Each number is 500 + 40 x the weight over its row's rms, rounded and kept within 0 to 999. Layers, rows and columns count from 0. Numbers have three digits each. The size before them is the row's rms in percent of the matrix's.

# layer 4 MLP up, 1024x256, rms 0.143, rows 645-753, columns 0-127
094:581477485398420522451533494534466536549506472513539491457562562514519492493518498506558511525526516475467536554489469507540525386522552440537455487466456513448457524478432430538553444541458552454485476479503506509439500505524552470501568516494526431529472493562579536456506509508410512505569524525467472454534476503488572568449485456468515562548542511576474499487436454462491531524469
114:512515489490439458589453510431522550537551432494476534485573588489524565560467510514474467471496478420521538459466475523581473472518512446485476546506498531442490479501442502457444519553510463508537477513566470503512539563489481539468511522504431554448423564499481507453500457467543517452450421512516504490545504467432461502403504450522526489525505529531453534530472517509498551531473
102:497516461507459528464500461478495553426536516498483509522464522542496548518499476529579440493542512480586521541490498481539519494492528458567536464568489514459469482533435547514446541522483466554509488485475568466491484489501522525532479482489498428507505521461554472484410550496457490469438521503480525504545500419464517527481483510515493430467474526477452543538590455495581483478504
096:527457532535457471447457576466477504550444448513524591425541555495530523481521487500505484538562538454483474510424492517493525420507552500608475552549446549549474469507474489458465488493453475469487515441542501488526498467513545563414450577535486484477519517527475529460599463479535485473493450435518489555497495534548480487437521472523487474498450497535453441537432520518479508478539
108:527523493465397467524475444494560482436442494541414516514565529433474553549543521518440458444487502534523536514419435480516518454545472545521483467493491473487507467483435450452430470504498489533461493533492511455551567527483467461518566562514488535464543532496472502457496528450504516468513550549532556496477493519499473496458472513470487584490540484503443495502447577428525487561556
102:465533533571516448440416411393501487566480489425479489470503502458526416473585492494442479558550526517536501464480479507481553454438485537475448490476452542447432536478535531560490414472521512534502552431474501531464564518481539581476511525506498490483499466521531495554511387478471510491497569454482483495562507522568483429588481554502481559491524477497499518543450519536533558480585
101:453454453519522533534502569503475485519509476516480514516470474488587539518600502459487436454469572419517499535431474517494506494498402446504503421470473549516504470509542559394482521537433471487480527524478452498469485511483501523441431539523576486545496443470451506471545548503517513505528449508491477498486515528497530481558484431500558532511545446440503449471417503497482455489488
101:498457404448443479559529490534554500570456460533506451538551511444515451478450481555467515547571487481557519553521524510509428536483487492455473572498476535502533507445534488475460506566524496448529562509433533530509554484479440471502528569566527502478469501525498446420401480439510521609444496484513509542556481486499614512459512475491414517443516498465491472471529523527486481532471
102:489455485457452513573577564530517540463468515446512526520478529534470531478535572518460537476476478501459544549456524502443473507514517534445534541541559490456506547490424484475486504551442488421524490514578461411458549535427487506537480476567470517529508510477510484437483510497490481558491493576525502437513485437501515494508432535540558463507489475522503501514570406463487443451585
098:431453450443532476504453458486452498513498525440474550492517486438506503583437431431523552528527564491504512537465561465492468562472496534514472448526530468524530496483549554464510464517495394473478540510481478479483479614509511531424521544508546497488496532472457516499554465421496490494491506582470525551513508513474523543420525476524460503482513532552468505482511493556427496557554
095:540527458489510485495515478551529505510529538421529480535523468546558450526573465370465499522488560539456500509488451517569501507518495444402508512538467411496515475571540478575557463522512563532478495436484506479481521542474535493499448500515513566545527575490474453572453504488502524534462484476535472582519510503499474528452487467460482419519466498401525524436515517481489504523499
102:510498522545478422475548562520490566545454464518554474509468417520520552473466501525451509451405508489463443530534539552500502518517517484525467535504562502452470490508522502473474516422464506566502499533476461471492451511466453612397496516508452512485538476493500486476518574541469494475524497497490423572497545562489460464502482494569563495466554494538498550558467507533487533444486
099:437462472476490538501514464537449521489538468510558521461475514528407560592498492548478516471470509459536584498492548439487469495495512431457442484434479540560518519520547521449578465493615441533477530528452530536463487454544602499495535511474499494454503463518479469554439421506453487462542453507508483543555597457529512466489519439529507443459497597610442551492474468553501545537527
100:482544588555537521498434570510491588525521443482423512483475478490542530504472472503492495442496515532504507561529521580508519517449533544430599513482480490512431561523484496519531488542471471495595512486481474537575528459560417534455502484495510551469526514544490475523481444497526547463510455543469576528556517573463475418561451491504504544471551488438430490559517491501528476454483
100:474528493486489495423526579506439520540499447550528493453530484534516428531509537458540437446480477499521469434426467517424450431439528509538428560452487488509503558511463512533492506434452478481486528488453491488515520464441573493483438446519517554388489495477583546544433521574540480506450499549506554552423488515461478535486536449483424548458483511481579513454478466490503454419526
107:584489500541476533511469443468482499504499530574505467452507484501492447486503510521462527502507482516529479466505457460578568539498487473555537488454519410494475561527503433496520479505516544473485554485530578541499524544485431489531457462473470513478562447558547534569486481527512493503518506525504523583547512531518526477539484444521512536480538432498471585466460563454492498454504
110:606532504506495454508515569531492516540431482544527492493475445543575507499539551480389545493555542510550492465514568515516507454494452495493514485480526528504458473500580500471577464554440462552491528478464467459513536495496512509435524512585501515446415520547432468480432552491516540526421458512489544462511442516541529510497509516507527448468485489401500502478482467486517525440427
101:563549445536485471476460571559468512463508470557505461497527517446606483545557493487512523447495505542547483523511514507461488479474425497457486576530488520489513491512601462496501507520487505555558475434524502423478515511456496450470532485616514459486419500485457512541492567490609497459482488500426527492529439481533475510490491412578540503456467524506462486535562469451461503502518
096:529519509484428484505412511519507448507515534539565515418500538510517547560553546484577501518451470586465446390434435492539507519525567510538538452530434470530522539480474477521446500458480550517517530512463489559438467470487459513466528499507549486558515506504541406561499561461576433441508496559454509529510492532571499550469564556476591488511476539501476476527496514466550518492520
097:537468500491528546513456472539436472456474524472554506464494491474483462514460504495501510543529528432533450467490546502606505488496534436525542493463452499533498520543478489530527493533532485467439424527509450615492526534489497526446540504519505571401466461598530541525496473473526544440514470517525482532480531434503549523503502558504515508459482468489509494557419512541545500492416
103:502489492498452518435488478583557473508458484567525481473504492481545469533534590502525437564521553510449499575494526447475587547478508521460537519484531553514413449567561469568474501514572524499435413544445483509403538563477533476496536492526509499411508469505428492461507537517462521536496481491495526449463518495579469526412502470505545511508547539464401496523493551528513540492437
087:464495504428539505572493491436511525507464485506481475534525572593483507506442540499605507445524478546517505488439473544505438480431530511474532476529495504482442479481526530511475457507494488504546481533454493425559469464457528522441453494444552533607579535465484476475508458545458549486518452502479467546448507483443542508486437532455497503522493475469511492540517450474542471463474
094:468499495478515488547476499451580538540483538537518499445513512423528533510467535540500477479534462541459461542519504532470448478514393479383522507481491477508489470495516545427488453458450478521509533470555431512475557474523442526462462550471474571502650431514493475508504533505469518533470481488477516425473553506591525480481506496563446464543420468474460555554507461491518506499526
105:513560443570458503438557417479483493506451496478508523521481511471504480494551436503552453512453538538530523451505504457531539465467468491450532585454491508560527491464427485521513530446536557520533523473517427516508492500520540428469537512483440447474543520531486547531498403519511523482551534525566554497507574497527482432493563383523506490468508579395486496487438582470411500528500
096:512579542479440513481455489506511508504567495450575525523542412516481477520520515545476536513496545499552545507533589405474492478414443468475537503508497505483517500461517511534574559538536451481491593510509515502494448469485579533515451511531484439490506477508419473477499399541476506492480494433427449542538519529470496469503528470471470431540502546500528481444524509558541513411455
107:523496502449484565461524521496478515573547567455548590518462522479441492490535527493450517550535455447527527528511427465427583532500553528506566502400532576561461472469454472489570505506452534541465512493479528454511478514497540534563458458514479540489480538517534534490564493508525541534522572485461553510464510444531518535497515515527531483477462521492477529472493439543490517506451
107:479471423468474546518465479484495557487457498528511449507514433484549540538473458491550512516548474604539507503474476561466510491490530464549507447478531481460469489507524504533557522525496475448536600519490452448455470549492411560434509522483457546538506474523532459540458462543522540422443521544482504519549522476482550528506458555579469511492503499469552524546433517537513520492512
093:534523527511545399489545474492491497548424494507471509446510454494474470484548517535595576500543442396482514544480430536539483463437461488500467564503552490493494509460467445587510473458598481461451438485502544478521485459490589547504576584550491521477460521566527468480428535501487470541497529475497528474524498532512509488454520471497518522509594484471499484543520500532534450449572
099:469439550476445538498452463553532576490528511508485526535523485557494427501417533528464536507570498577561477522493517518530448455454488511452476507488498415522439530551508484511536471464493584496518502517501512449546505537520551511489620470509530532480563463508518422487506450491490470536579464501499498535443562462529547489426506469474583498517474540527469534532556480491423460566479
091:465535539525474439572446548507522436490473512508508477568461468409525522444459513583436528428475462451487487515622478484544486520492484497481491482510497516473532461552526516467446524514576490477536454503520451521542534498475406490472441495522504564402496531521400494528483505480557467523486540547507535495489505504455517512511534503502510579443506506532554444520415515501485591501524
103:584552516515523488495556446476564540499515486543464492493480453452531460496556482517465444479484543487473509511488466517515491486490480415513538523469491491553500540580455434486522432510511509449548525528502463574509503475510500490404465499497478541559425483493499508501474521545493484520469478493498570579501502515458547507508545443431483469484528515518467497447491513436423490559413
094:588539527570528461523444419526466476510476446529458469449462514454471491486492387546566499515488480547501376482461524471542498476478458535508574475519478579481495451519519476498441538504479529468544469479493437526503518539465557476519535546505490497401468521512527555497457532438464495528555517518511468498494546549507482514468516469584526473490501511592479472554473494424542499451497
089:502523487563457547525526539509554518500492459560521523527538460548505533473476546472456508529468532469524435543433495505476583474589447489481496532474465521489467489538560614498469523565496494499478562505481500524492464497553445512436528470567479526508496419465444413541500545509472561485470543524550462500456472509506528429568458473469534408564513561486473494485526497452496511490514
103:487537490533429463555514511596483561450523451483421518587496575485501521502549442463540474529479520372461525513521557444505539541516442508542447585497500500455483523475442559506518466447509496498473532500466475493488572491471476537452448524434457594581544452481481528508494514494453497516458490547435450513488497431449429433445482507470570549517452424505534472519501473518435541458502
099:495540483458498516510492467497531523459470574477468462482549483509487520548445448477488489535577441455570494476518538501500508501499498530447482470517479473517516459494468478567517529478465561508484491499543649478525450540525444491491511548480511519448394522519519495566491465405499489491539573533441468512420544522499508444530604464468540484477470526441495492562497522491557537502472
092:500474470513492466439520429443485496501550463523531478467527528496434500517529504556560493462390474548435536498490509496528480463474473498539576521438518541552610542510523517440468498481457525478487399523486514548555415491510506481473443465529491547462441533457588460464466555456480457500492505480476479546482473532543561523458519477582492492510596486541462476526536481512562470519529
107:456458445519533517471556532486511403570530476473509429519522508474447505513483463549500540495501507511520531470483492472510523571510550544462483574487524497507466475469486454473504425463491535469491537503516447500468531522539506518453539575472494600501544539602596502518505542424502608567426474513508520471462598498502524457596558570477522558559479516488469519488506504546529544506552
101:552492451577506496456535425430543454548576499486481515545452483497439450516553577465496552521546529516554535525496482409499571508441508436505487441501425506456462523474432517442539500502493565478616444485515501461432481539537492584538479539473409558525464594523509516420466506560507516541487468527480510504461493524476433512484485490521560473521566458501500517513479444571476483468478
104:528537480491494516510466478521535464450496479514503547444544493465553521541502485500501503600534499488478625427533488455429524522453521498526528464455459491494509466441479499530507565580467388481480481429509476527445477474456495492521494485516493511473468456543452508504542570451488548519489532465540531519464566473481543495469527475502472520480494513514526504480503542470387482530491
104:489527428520450459479428536567483502524552492452459519550450500436524558539481559523458526544458456549530523522444466457531442488443517563525553531513466419514520466456490549510508540516522563567507541485435521483502442502433456474543482516449442534526467525589564473497492509473512534463523468552369502528502513441514473494442490506517523580519440480470550519521474453513426453506511
104:451439534520502501473481552436521469502536491453478442453490462498502542449546477459556513463445587436480430522519462560523482479484474489555460527484392481548486527446492455515515538526472532465464494527505488507477471498499558405567523445501580515498465444447508509491554564470462499486462409537557527534451514537558501440537471417531512524580538537513489431514486438448567470430523
108:557582562528436453552482486535500499496527505543480474414537502491512462465437468528558481469515508474523567426471483465525496438480528442483449481513488506564527551530497500437442462498520474488518625522519553523506501523559533475495511445501523545543528533477483484539437406516482542548405504489625543505531579531529509430462543493454502408480532552444449577432496520616480455545526
098:526410562476401619498520461480465426481555455500503465467479555541485507559495509554543481502477523530495462540456529495470476462564490463490494506423475472444506469536469502520440485509443480537568517571512426587491472492494531489454437530497494491473553525428555479465482430531494466448418495496510552469430496542523486425461535508479529541479523448509528549523506473462488442487422
099:514485578445488523566515459481470500509445532452494478523467499487472490517481431417556443555448487492549485497474563453469507446482482492480488513437546500450487493429512527572494449403495478485485491536444514510530476454548435575475497497531571494473487535533435477445416479474559489487530510480452477467480488539493482536486543508561499522496550493555446498532505499543473446545564
103:475580388467520564497552527448456521556522516538472540451564445465546558494478589562416536544499537494489505534487466494494502558486470465439569461514513498519475536469452464518541452544524460557519488466494492529480431446478452515439438531445519506486457522506498531559440468496496478511560530502524542518429461446488499572534486446552517541515487487494437499464432468458507453518435
097:501400489492432555557468560492513459432529491487482529484563565509514526557508429482531460466529469400535430485475451474529591544523439471499432522461500513503494542488489563531448526601545452510467486571480489501478587472520597525454464532506500458475494537492445482589498513505596520524500527559546456517534513428501518541533489524552475514530487478574454491508463490525575484510498
106:503505446481496507478481486536451498477442535577491489552467451568542457516438498514525489486526525508541540498523448545539447522416517488470470544438438466544559531504451493501544472505529529459493562471494457502486515449414402423488561491585473443496457521435467540440502436544494484488542521476496554450487522485479484460499519568492600470523497438463521537526537580504439488574508
108:437467481447511525514509508561449526496465478455589545513549464433486480489423495529576536541491561509483482454462453509511525517514503527455510518482509535500470551531562507450458469495420439551506514540566531458507478529545572514473497513471514461465438526499483442480502587451552505484582449470456538483507549500499467569498413483540469579468486479590483489535485552503484473473546
103:527523539481458513522480524490451445548463559504510510489481544489473531432486473468501490466447583470526504438498456488478513456568544484522447497498453547506474474503510497498519550532490474517492522523473532554525456463462493576444574508437555475495516489397540536543526479533499545448437538615510496484495517483496470518432461483485459517495531511507467433557444524579484517449439
102:509546487433504482462454516503539487416478488435468395441479493441459580514492527497489496519440498473435527427444560496561487475540466511534530454455457515509517494448537485480533486480578437453409541463478451423499489481469488478496448491499472511505434568496524480517516483534484524562585487487433570489523506496491412460464506505545539536481512469539506448570473571446577604494436
114:471537530471454533519455513508428565535517461476551505488452467554413515502550513510459488498490468584555564492457526498508541432465462488478499522488581487469472539538425567530544464476525542485474498507498489488490530428517552454521494486559538420480522520493457510437529531522390439458469535492516510480471482489477530551617451540534521525499542538467476537428425490540441545473486
098:537524513492496555486506546559450504478507451409497541525517490521509514546527523440490506476420536517503498523516565527505469493414458438498517516504449513443448493513541508520531512412491489494513507514509499483462510511464555504551566438464530520452536475530520457597473510417489570461514474424601514574478505459539472559576478485467561494467509470566427476442547501514537447496506
088:565468547532526476495571534454488519503499573542456482539461499467475593541483570506565559463422525518461455545487514472522466541543461509540431489500540438498504473505510518530511494455498539474517478479493492497397440524422471485518518517553460516516450426559562519515514467539435442609502515583507493472431565512519481483459543470532486568512482488499510487514447518476543510466509
101:476553566463500539485495480525492542478482509540461483513446539483511509537529513607469493500461456510547494457512499506455503540472505499464505460517500469467448558496488496513557476492469527505479476468493519517515461506469491522545511478578456572520453639539510497460540502489474553440448542489525546459478536525450428500455522538494447487451530552569454591446501529463432464468467
101:520400491508496504493504471592468474535530510474402482438482456523465535562525466487510538563476494519478475504492443525477523471470492452466498476545578494530518548534508477501456548523471465452404518414461411535495556440508485515474505432501500571528497480510511461482539540516517514499491441461461489473459493543419467514561537489495546505491435493542556480493481493442528416465494
107:441446542496517515527492467465511429518502486491570541463540464511522493476460501553527530510487531541446513431475464520456497491547496567448464544471562505489498537573474549472441551455456512514395455504525492429491520452470484501479569519561519523494482541519555486530513526509465485501554496515485475548532530467516504518529517542512527547539453573432541498524536457498533493488477
097:475574466562499452412480461558591461407553527447512454530450523440493487541441514485501494444449508482440426466511430477490446516467527527494550447539488480507522510535478482485471444489496523524534485415535549497516531517496507480457514441508494462476523486474514464517483567425500496478466479542435528487528465487520538519487506454500474515526551431433508493510511471489464518557444
101:430504499550478495498435442504486456485547488493462519549512496553500481469540485573491443430520494504481509524499530532535479471519565510536470502518526459517493551592543468549459491506452508546442466486454555491487491467455485507595436525500489538509518570463538524488523400514502374476480509479504517537467601511550470440465560548488570571462458517452512524571533457467492505502491
109:510517459542518546477502454487511503470519546525529485502544465567469445499461521487493499546513524520519453516519526454443527534492536529533620469398469449507521455456455411527474576449544581523547522464559476530543473455518557492519566498522462468504502488519473491524457546525563476456461562557533494531529517555411560502485485461474569581586408516461471403413489502465510518533472
104:525399527460520470455480465427509506524438498509539478477498480478474578486543534507523490488507481447492503504493512476533533537487488549484510450482449437536572435478518496465456481460557465541500431565473541502529448520541554489562514518516439564466474421634531422507497489462567487482498454496491465529502508482484542481518508444530486491520500493462498483582507448403507481510474
094:529516535427528487500484495444489405477627539502497552563530534483491503533458524535521533462524515532494444460463495472505468512526487469490516466492491510465502496476418524472502402452527512454490449514502521474500515534542458445578479510463503534552557552552584490495515455529511591546532460557509488520526535449474494498449632447510506537520555567534517529562520532541527541560489
103:488498482561406483422489451441494509582528443482488512451515468535481510439488497552488547580470493491462471472507564506467513477510522479578523557493556486555453512439525499468428465527520428518475501544485506517455485541468519447560504443590459517466532553479531624487485423508494508575461546490465532478507503450476511504581515442536518533513503531482522543500460504439560533489509
097:503536497493476524474519502521535591556521507547508512484520571513515533473526563510575546513440477521490479548485559480552614465536499533490444469473581536537495537472519525462539487535464562558508495492559555454504499567502526475522572427514460446469529485493473519496480457542507526463542489480543536561558495466470518515521511444543487453504512556473438506473475610450444494403450
110:417493546530490489537447536510453488547540487467472466528512509526513471529511527563490460510580486484515478549498461433530479490427536503512501481489442477384472536458465506492504476511473476534449500491460429520438470418506514547496456535525535503468530553489414531518468453530509555458510561429415444407488455457593488560463505461470487449524575494537528485479475545563520464506467
103:463391511481511456565477445508445484511463469513473577500471499519436433501548457500559501504491473457514547438462473514501495558455496564586500494528434533552472508572500475523543439599553490477437522564489500412518560498489496447505482552519462458529505518479523527515549454457532462545456523460597523470482551517553459572539511530486548467479554423472429494472400471472538420539546
108:467547464492451486457525495423519530537523510502568504525476491490456549491501545499493523502466537525512476447481528520485485523565576515459472473509409513476442497435529541450545508475436374588533528525476465495488537499535513484510516459512513494545509489469591513558480573529400527505500515472500460527479542502548454523500557487430524562483521485591458505511496591580504468480500
098:486449513501498518461438519522461526482451477529475554453489511558523487509548470451529541556532571483522550523546462446483453480612486403502579481502549480514500527487419459428441526536573398460520510430587552472431486466563490475556442516521469459464486519554538512493493552504483516533484518491519502484461546522533452544540533440472468513521477510417503552474569517561504516514553
088:460474537485499474421433541469485556468453484518506484506550565492476441457588530521414506461529515523536464512530463544549476476519452534488543434437594524589526512535476539475529530464507518514549521481529483540472512501501543515408502599497523520575495477450452481472523467498490474550563538522613586487488478528511448507485529480506526431433463459586506527491552476481478511468511
096:505508505502461453552467445530489500531466495486480455543468563466498459506457575531519528495543516433477555513491538443507425497434511492455525509463555512510487519544566496560497521485456462515483394393508452566432539419602461535531510441527475543470490538465512518464519452469505536516480567436497526516563516532478472532523546513531574453496488450451511510547525459500519473494501
099:543505557541461508517561458501507502453528466496507533473517455568606506521540501503430462445536487506508459438526535460549509473482500513522527487484463451507452515543528466443567512475541533476467529533571522475526446555530548517484492458466472483497483459501510455358584483530536484432508505543462511530537464490566510487454480486463518529577478477493546491465506495527498531441492
102:475504473512497564492500576488502534496511584550504482471464541488486513572518515528537538553549448448481489524552564450503612500445529498537537463479592500571490487460521414586498424595515524479527480499463496543504557535447445506534551486451365564525480494486511458515509500488496560553502489577430464416473472535477482458471444480545468498484540474532519574523464541498443483471498
092:502547444506566469467416483497505516460471538551595484405482547531549503531492575453497480451530503475399470527533523488506560540482466511484544508517521467531500556411490496450476553497511481572529480562527495528508549464477518445465525516528469530520493475592492524505547502525513544449425516593434509508526465462560558488555486502477494505493491494461495464498493500376467470470512
104:498500499495440509427460511538534516531495471483546533506473449523454499544464527574610460522543477518458583426407456458543533516498543447511487474483493507452514513461495489585532473431516489411461552512480489428510488421463504554435477518542465468460476479499561503478520523513614398480371494560484522525465528500506534516563482540483505505547485479452528539564533453460519592478509
102:535457481472540522559504534462489541533562367507481449471518563586440524523510532503497468411438527524537425545554486537487501503488547541548481566576589551448492502512505514545445581465530473533461552442423443527571481476465508484485545478489482506525460496479521497482448483503527468520455538490566534581486465509548522476541520505489514482519505488446482530473509554543492453437402
103:464486524487489442510526513459415488507521527487513525415484579537504550588555407523509532493482483537499524509491582546462493475517483520484511443545514505454489480570496455482399513544536549502397536446524520466475479463540479497582546438453450519483468503508503466517458594473470543483564544527442482455514557572419545515609523447517447495541521503518505511479546540501500564497505
104:517565480473424514453501455529480502517479537473489538465497487500619513468426526487526494524504511516482561575451490570557474509514545433557514471502442508614557515480473503521477507487579500557521557443489453487437425414503491519455536480465553471500557552528550497502462498526495570503490490519507519492549483434514524546521478554527537481508420457481483515434541477498567512456494
103:490512508468564499527511460514528473555515501546524521506572546565466496513527465459496567513523527552534554428568483437504505470481488558436492560484464528497487564525426549497455522499523521495447589485451439451497516439552460504512553565543472469521419583438475508509560516533452520497446578507527480567456526532528464478465506423522474493568480471544556460546492421455486572538421
096:545569477451485486459512526516525515557511411539416580497534468531513457489448473490473453480544485491551458514480459491510464577493458504445510487492457484508558502447590513515524470522550537473507494458462468535523486507586468423613444530531481541489503492511560462486504481549486557508548533490553577551519465506506508459531516520437510477499443463567482502562503449514553513545515
098:544489565463482498509484424421494472527513539523519506498515481453491542557590498492519463462552480552538525503412446519509555512493540500551511499554435459579487480469494546493512437584523471492430524484462474516487496567473531576372490589537532400522497509493449460477530462467466452494456447421523551512565482545543447518414452449540463543466521470573487587538455484481560552512526
097:523510511472464513471452511488543528438496474556477517441505490510509532586443555551491555521555471497494540554558522435494524541515494547435464465495503478553556510580498485445454500516440489581517459479489496509450471531477531549507548506457474539476519480482504455472600568464471554437448506493566581529494504526495503512441536487447604422462475457461480462546512518479549430492478
104:552519505462549540493509464506493506479523389525481511530476567497483593475506490482414524452553490492469485513453491608473509554503467510494440501471500442512461448504541530497502525509514524523558533534561471507496512518489538469573539510500434522487514528550444571456480471501519494478474542528480555515589364510510573491551461533507554509495471473468468457563421502579435480467533
104:475476545532493526556495470502488462552598495549476539545446523529496555525487479493507477503575522449477478484579483487611491497464613524426542501436473535501467448506443452507519511498448512498471553483482492518507503539499533414476528445542507541511511510551509458544538493472510432540529475511511494469404477570475468595511560440492526563469463488515427500506484529497483508492534
100:553465467501376480516501529512496511443498430411521480514475456527519519458480493465528514512532529468493466432438492550511454530464523514524500541466494552468441520548570442491432492541587447482541485404476546539413512502561531481487452527515483528492496567547567497504540482484473478491461516504413512440501527499557469496540467510497548449455560490473586504468494513524499529446491
098:455487544512546475504495535490512465489485478529389505452537503525547501379480521506455487475474531475433538479477534524472546510518460510463477525556530492451523565477526509527507554569455532482477438504513524582479471505531525526539444485488455522422416541538489531415530543528521498450427544496460485520499495495480468545538498529485421412503510555527511516463538534444536443506518
101:540515478533462530478511473461506398455554535551422507467542479483530523481476476569495484461508456489581490521481490495515440532492441509494488507438439500542471507498511479540595411446546493457467568470467540477472517502499464560463423466511526531491473477464496478377511494442494438531540531472478566540601571496445484524513535463562464460484528499464504502540446532419517552582458
100:517451510464500449491505518514555472507439521510523496470496468555511475529491492508514484526432471464480522483502488470523558521478425489570476579460465548507457477560508573493460540545465542541562497512496509447488472472503450482457491461560482493457413543482475459513482510431442532510413564524508548480480445487487501482497531494510506403551548469522473520486605538490448431520450
097:439503516539531465490471533594480465477496515362440483475514563503456510506470525541486485453492474498552501557467494502519538499377455552416505560513499501596447436476493445522544458492498484545494595492505479469456493514572502445547454487488444455463589491422488467554490501550537476441486560495469589461448540552494442462540558503448454407513541485490515487492483438525562441455568
094:549494497450556511505529452469531530494543550500538490424498550460580532515449466529450509544570537520508506597418452544480494533549455529529479503523491472464492487542497481451497454498511488438492507518485527468545556437436564527541510495577508486526437395463543547471493536452485565500504511583478496487503557450467541480546525481493579592490428495521553493532496518455507470509583
090:502572595486528503506446578511484516515543530466505427470459455537506468516432580483442511468535429509509496478552456526496527545509535499512487506491517464528576477476493479462526496549523510480535579516478564440511493470565500512481472536457519636508492493479525478461465493557575564511501605485546502550472504486494473448597478459549543417506529462494481469541597524502477433499514
109:463520456554523472459529495503554503501532430467512607457533463494477548489424503535520547472510451508516490457543453492531491427445542527513519508589485533530470472512418394573476473544543548449497418458436546498525499422473572498498483469464500510534423550435422529501419515463538527528449501485457499469575556522544501508447498492512517481461474504470522539559505536537519487509543
105:437482496554472494475471496481492523535496458422589477498521549529539505558530521492548502527464552512538483580420476459498561533485576494614516550498457515485509570534533482455418487463438475437468475548552514460511445485462490488528444528571489508553560528459477520471509503514420492564475551478462516479453487516495536531552533554551475501555430532429495513421491460534529466516510
091:473470471481535452524503510522511512464439493521468450504522535550541498453451621537507513447446525483510481514537500538497453456492433378523505515492552550553500586463540503510469526529551468565412553520498531495474487524509487555437569514485543568490476453487457472504524506581530562549483541509601512436479500516479552547421419578489575430491471520450505479453505454566430503418494
107:482485412542526511438530548492509491520525442500534489604559499482492477482563472447504499475476481532521499496538502409455528554449465530512489470398584463471491522498514556489470409500531508472443496532497462434429488506556515552469514490522459503494453481533517558547526538537474481474511491577475415437508531546560522420480399513497492498558460560509480533420495488511506485501478
093:460476465514445505559526524488575545443489507538474472559564495535487515521493478467495447541501573516576467503540482449495512436547516542490493485518563516509500483498461455545482532560482516506505472480434447374455511447441492442492522469537489526550456508454504554534550432499562472536522457494459501474473510407463444521513535536591540525553565507515521489509455489470505410465513
096:483528459602483467535446452472536478525471510549473483460472536544532508456500521510467480457468516562514465523571511475446471510532532519584519512451506489545493514457491560510481533485532430526516519477583512498521476453528563415478460535560596478408524531548518465458467500474494492527500393517436540506536545450495507508471499366539479494542518431472512464516498480455565459581488
092:482532487552526402452538520492512483496534416502456556526520527521498483590514514529537464445480537484539477542428503522444508486496503489591518456561490516474544436460491456519401460450475476477513498584478425527564438483500511464467491471480535492524526546436458504542520555549463534488458495538496528530501532544497548425585501476460471563541585489600613536513482496474486500535493
102:419491480518483547562406521497469521568546487517526542478500497492452611468484614583481486528506532510487528527530497518544534532547497458504529527533455498534545519539417517482500527579444466522482483455402488450487510486528514488501446515456519462614563414447528504495495494462490485541496447507469519502500436544507506495530478543463530430474457539536526509445524503460529478490485
100:552581474488489496477501419536454472589485494509441544474461525485498472506568446622449503540508428455474517575470518526446469519536498472506540510491507531549413562525498536523525504405484558514517568500506539529432497572496507489502558536474533469456520450486516466517491424417486481431455462497581494456488558503492472537478496527478528563493568479526461522504528474558501487520504
098:448533497523512482464501510475514498506515531523496526480581519539537525546500561523510546450489501491514574532493551556475453552485489537549547545489553485501528552470479445518526479493529551564456538461448486496583471452408572583554532475431610466496464500461502547502484533451496460525508503537527490554581564482503455490512466470471485453519508467496581495458517509566543492498445
101:447428511411468488499526515471453407478502532570507438488505565556429491414497462494492430472442529536492498499625514512455448539460462500514507535558511515494526492469472452487496521561517531442470488539510521504509549540504496492494515456499456515469502524488605517492512475503573535523460491507553494475496544523465542553558490474551484471489427539453492513525516535414437450484487
093:509508471494527503480569441538551448483471436580490512552575460466504461540540456518468496535489448528446530557480539509527548575491517539502513466378464517511448498475488480480475522541543437451481467509507460522470576404529532490527562475491502477462491455535475596505510484477520459568492526482441480454524564555501503479486458535497521600595511550527461500510406473525554547550451
100:479451521471537430532517480509556529510523547485558469493488554521542547508459525536478559508474514530493489527483490440510481460475537489479551530514404407503556561464563507556478456462450551538532510535478500519495509490481510533462399572481537543498452481597526516553504467485470482546487378508526563552478488441500518505474519543500474534536448466519491496512496500462550559496458
103:505454468532471532395490571556476511531438494486459524467468473637559426471538515552509545498445556535514459470468487482531438560470504536555468435511484478506479518449478469478481524513533494498506461505555489453517562496527507562536483516501425471508537525467487463495522512549550575496469521537464493518486492582553535390516457465496502549462532496531492546528466522547508528469447
098:535449468517596573499519470444427549483495450529501420505500539450505445416464465515497471503490468559532475448498531472533507526472454509540553503450464528576500492525457500506515529583550488482522468478527454500532563486467523495481517541450504552464532477498554525451520423508499510493544467525506489536488530466580495513499550476550471494506515445469509591464526513493520544601416
105:454533518554517461482549459551479491536534467527529482494522520501508523472490478531425488546453494495510533458461461534600507540489536524519578529488503539547475469443482475458471467431477510452488585471429504426502514552492548568471566475497514514436563516502515448437510549506432544433496449494487502492566507509499554488465535429459471431528449525447491444465551507452503452496517
099:451497520465494495430477482459503581514548488524447438487544520474489438568466450524576430472550469506525477486460504395477585571508468533488471442452451584510518528490444551455483496496427552576549535513506550528461545501526461481521537478513563550451572457496450490486488486446471532511439461477447531464469479591535584482471575490458509543515510546441447448496502522489530548517504
098:499485524558568447467536465484594551528568473524525480543517458520498489546463516462522552491509510465405574547443518506497558523488565529509523471494512424515468459482549499412462441515446556522525421427472520489605471516503523512480491433468490543518533458446539450540499520517528461465528476533477495553502476490526557526503546484483562495475451459510508471477529490501485491571476
098:532484541426459541574502526571492489519438486426516486463491515520465494518507514503441486575540504424569598544556502528492489468591511496511477508480463518528490504536473570563504432436532534482498527415516506467389401487492464488490500584541451527568452542467495504498506539548448529478481557427515516522456444529532538554535441534538501490521470478553485458502553540503432465483514
093:483489502484511541516472548462582537497434495504491453499550540440482535621533512510449508530481509517526474516454514553433522471476452386518512483506501494482495511524506535500453478478490524522534510519411521490494551476469459420529476463563529489488538513574429455493547493539448464503452507560413475486506556560559483475495475512469518442497483507488519534512446444423456533481473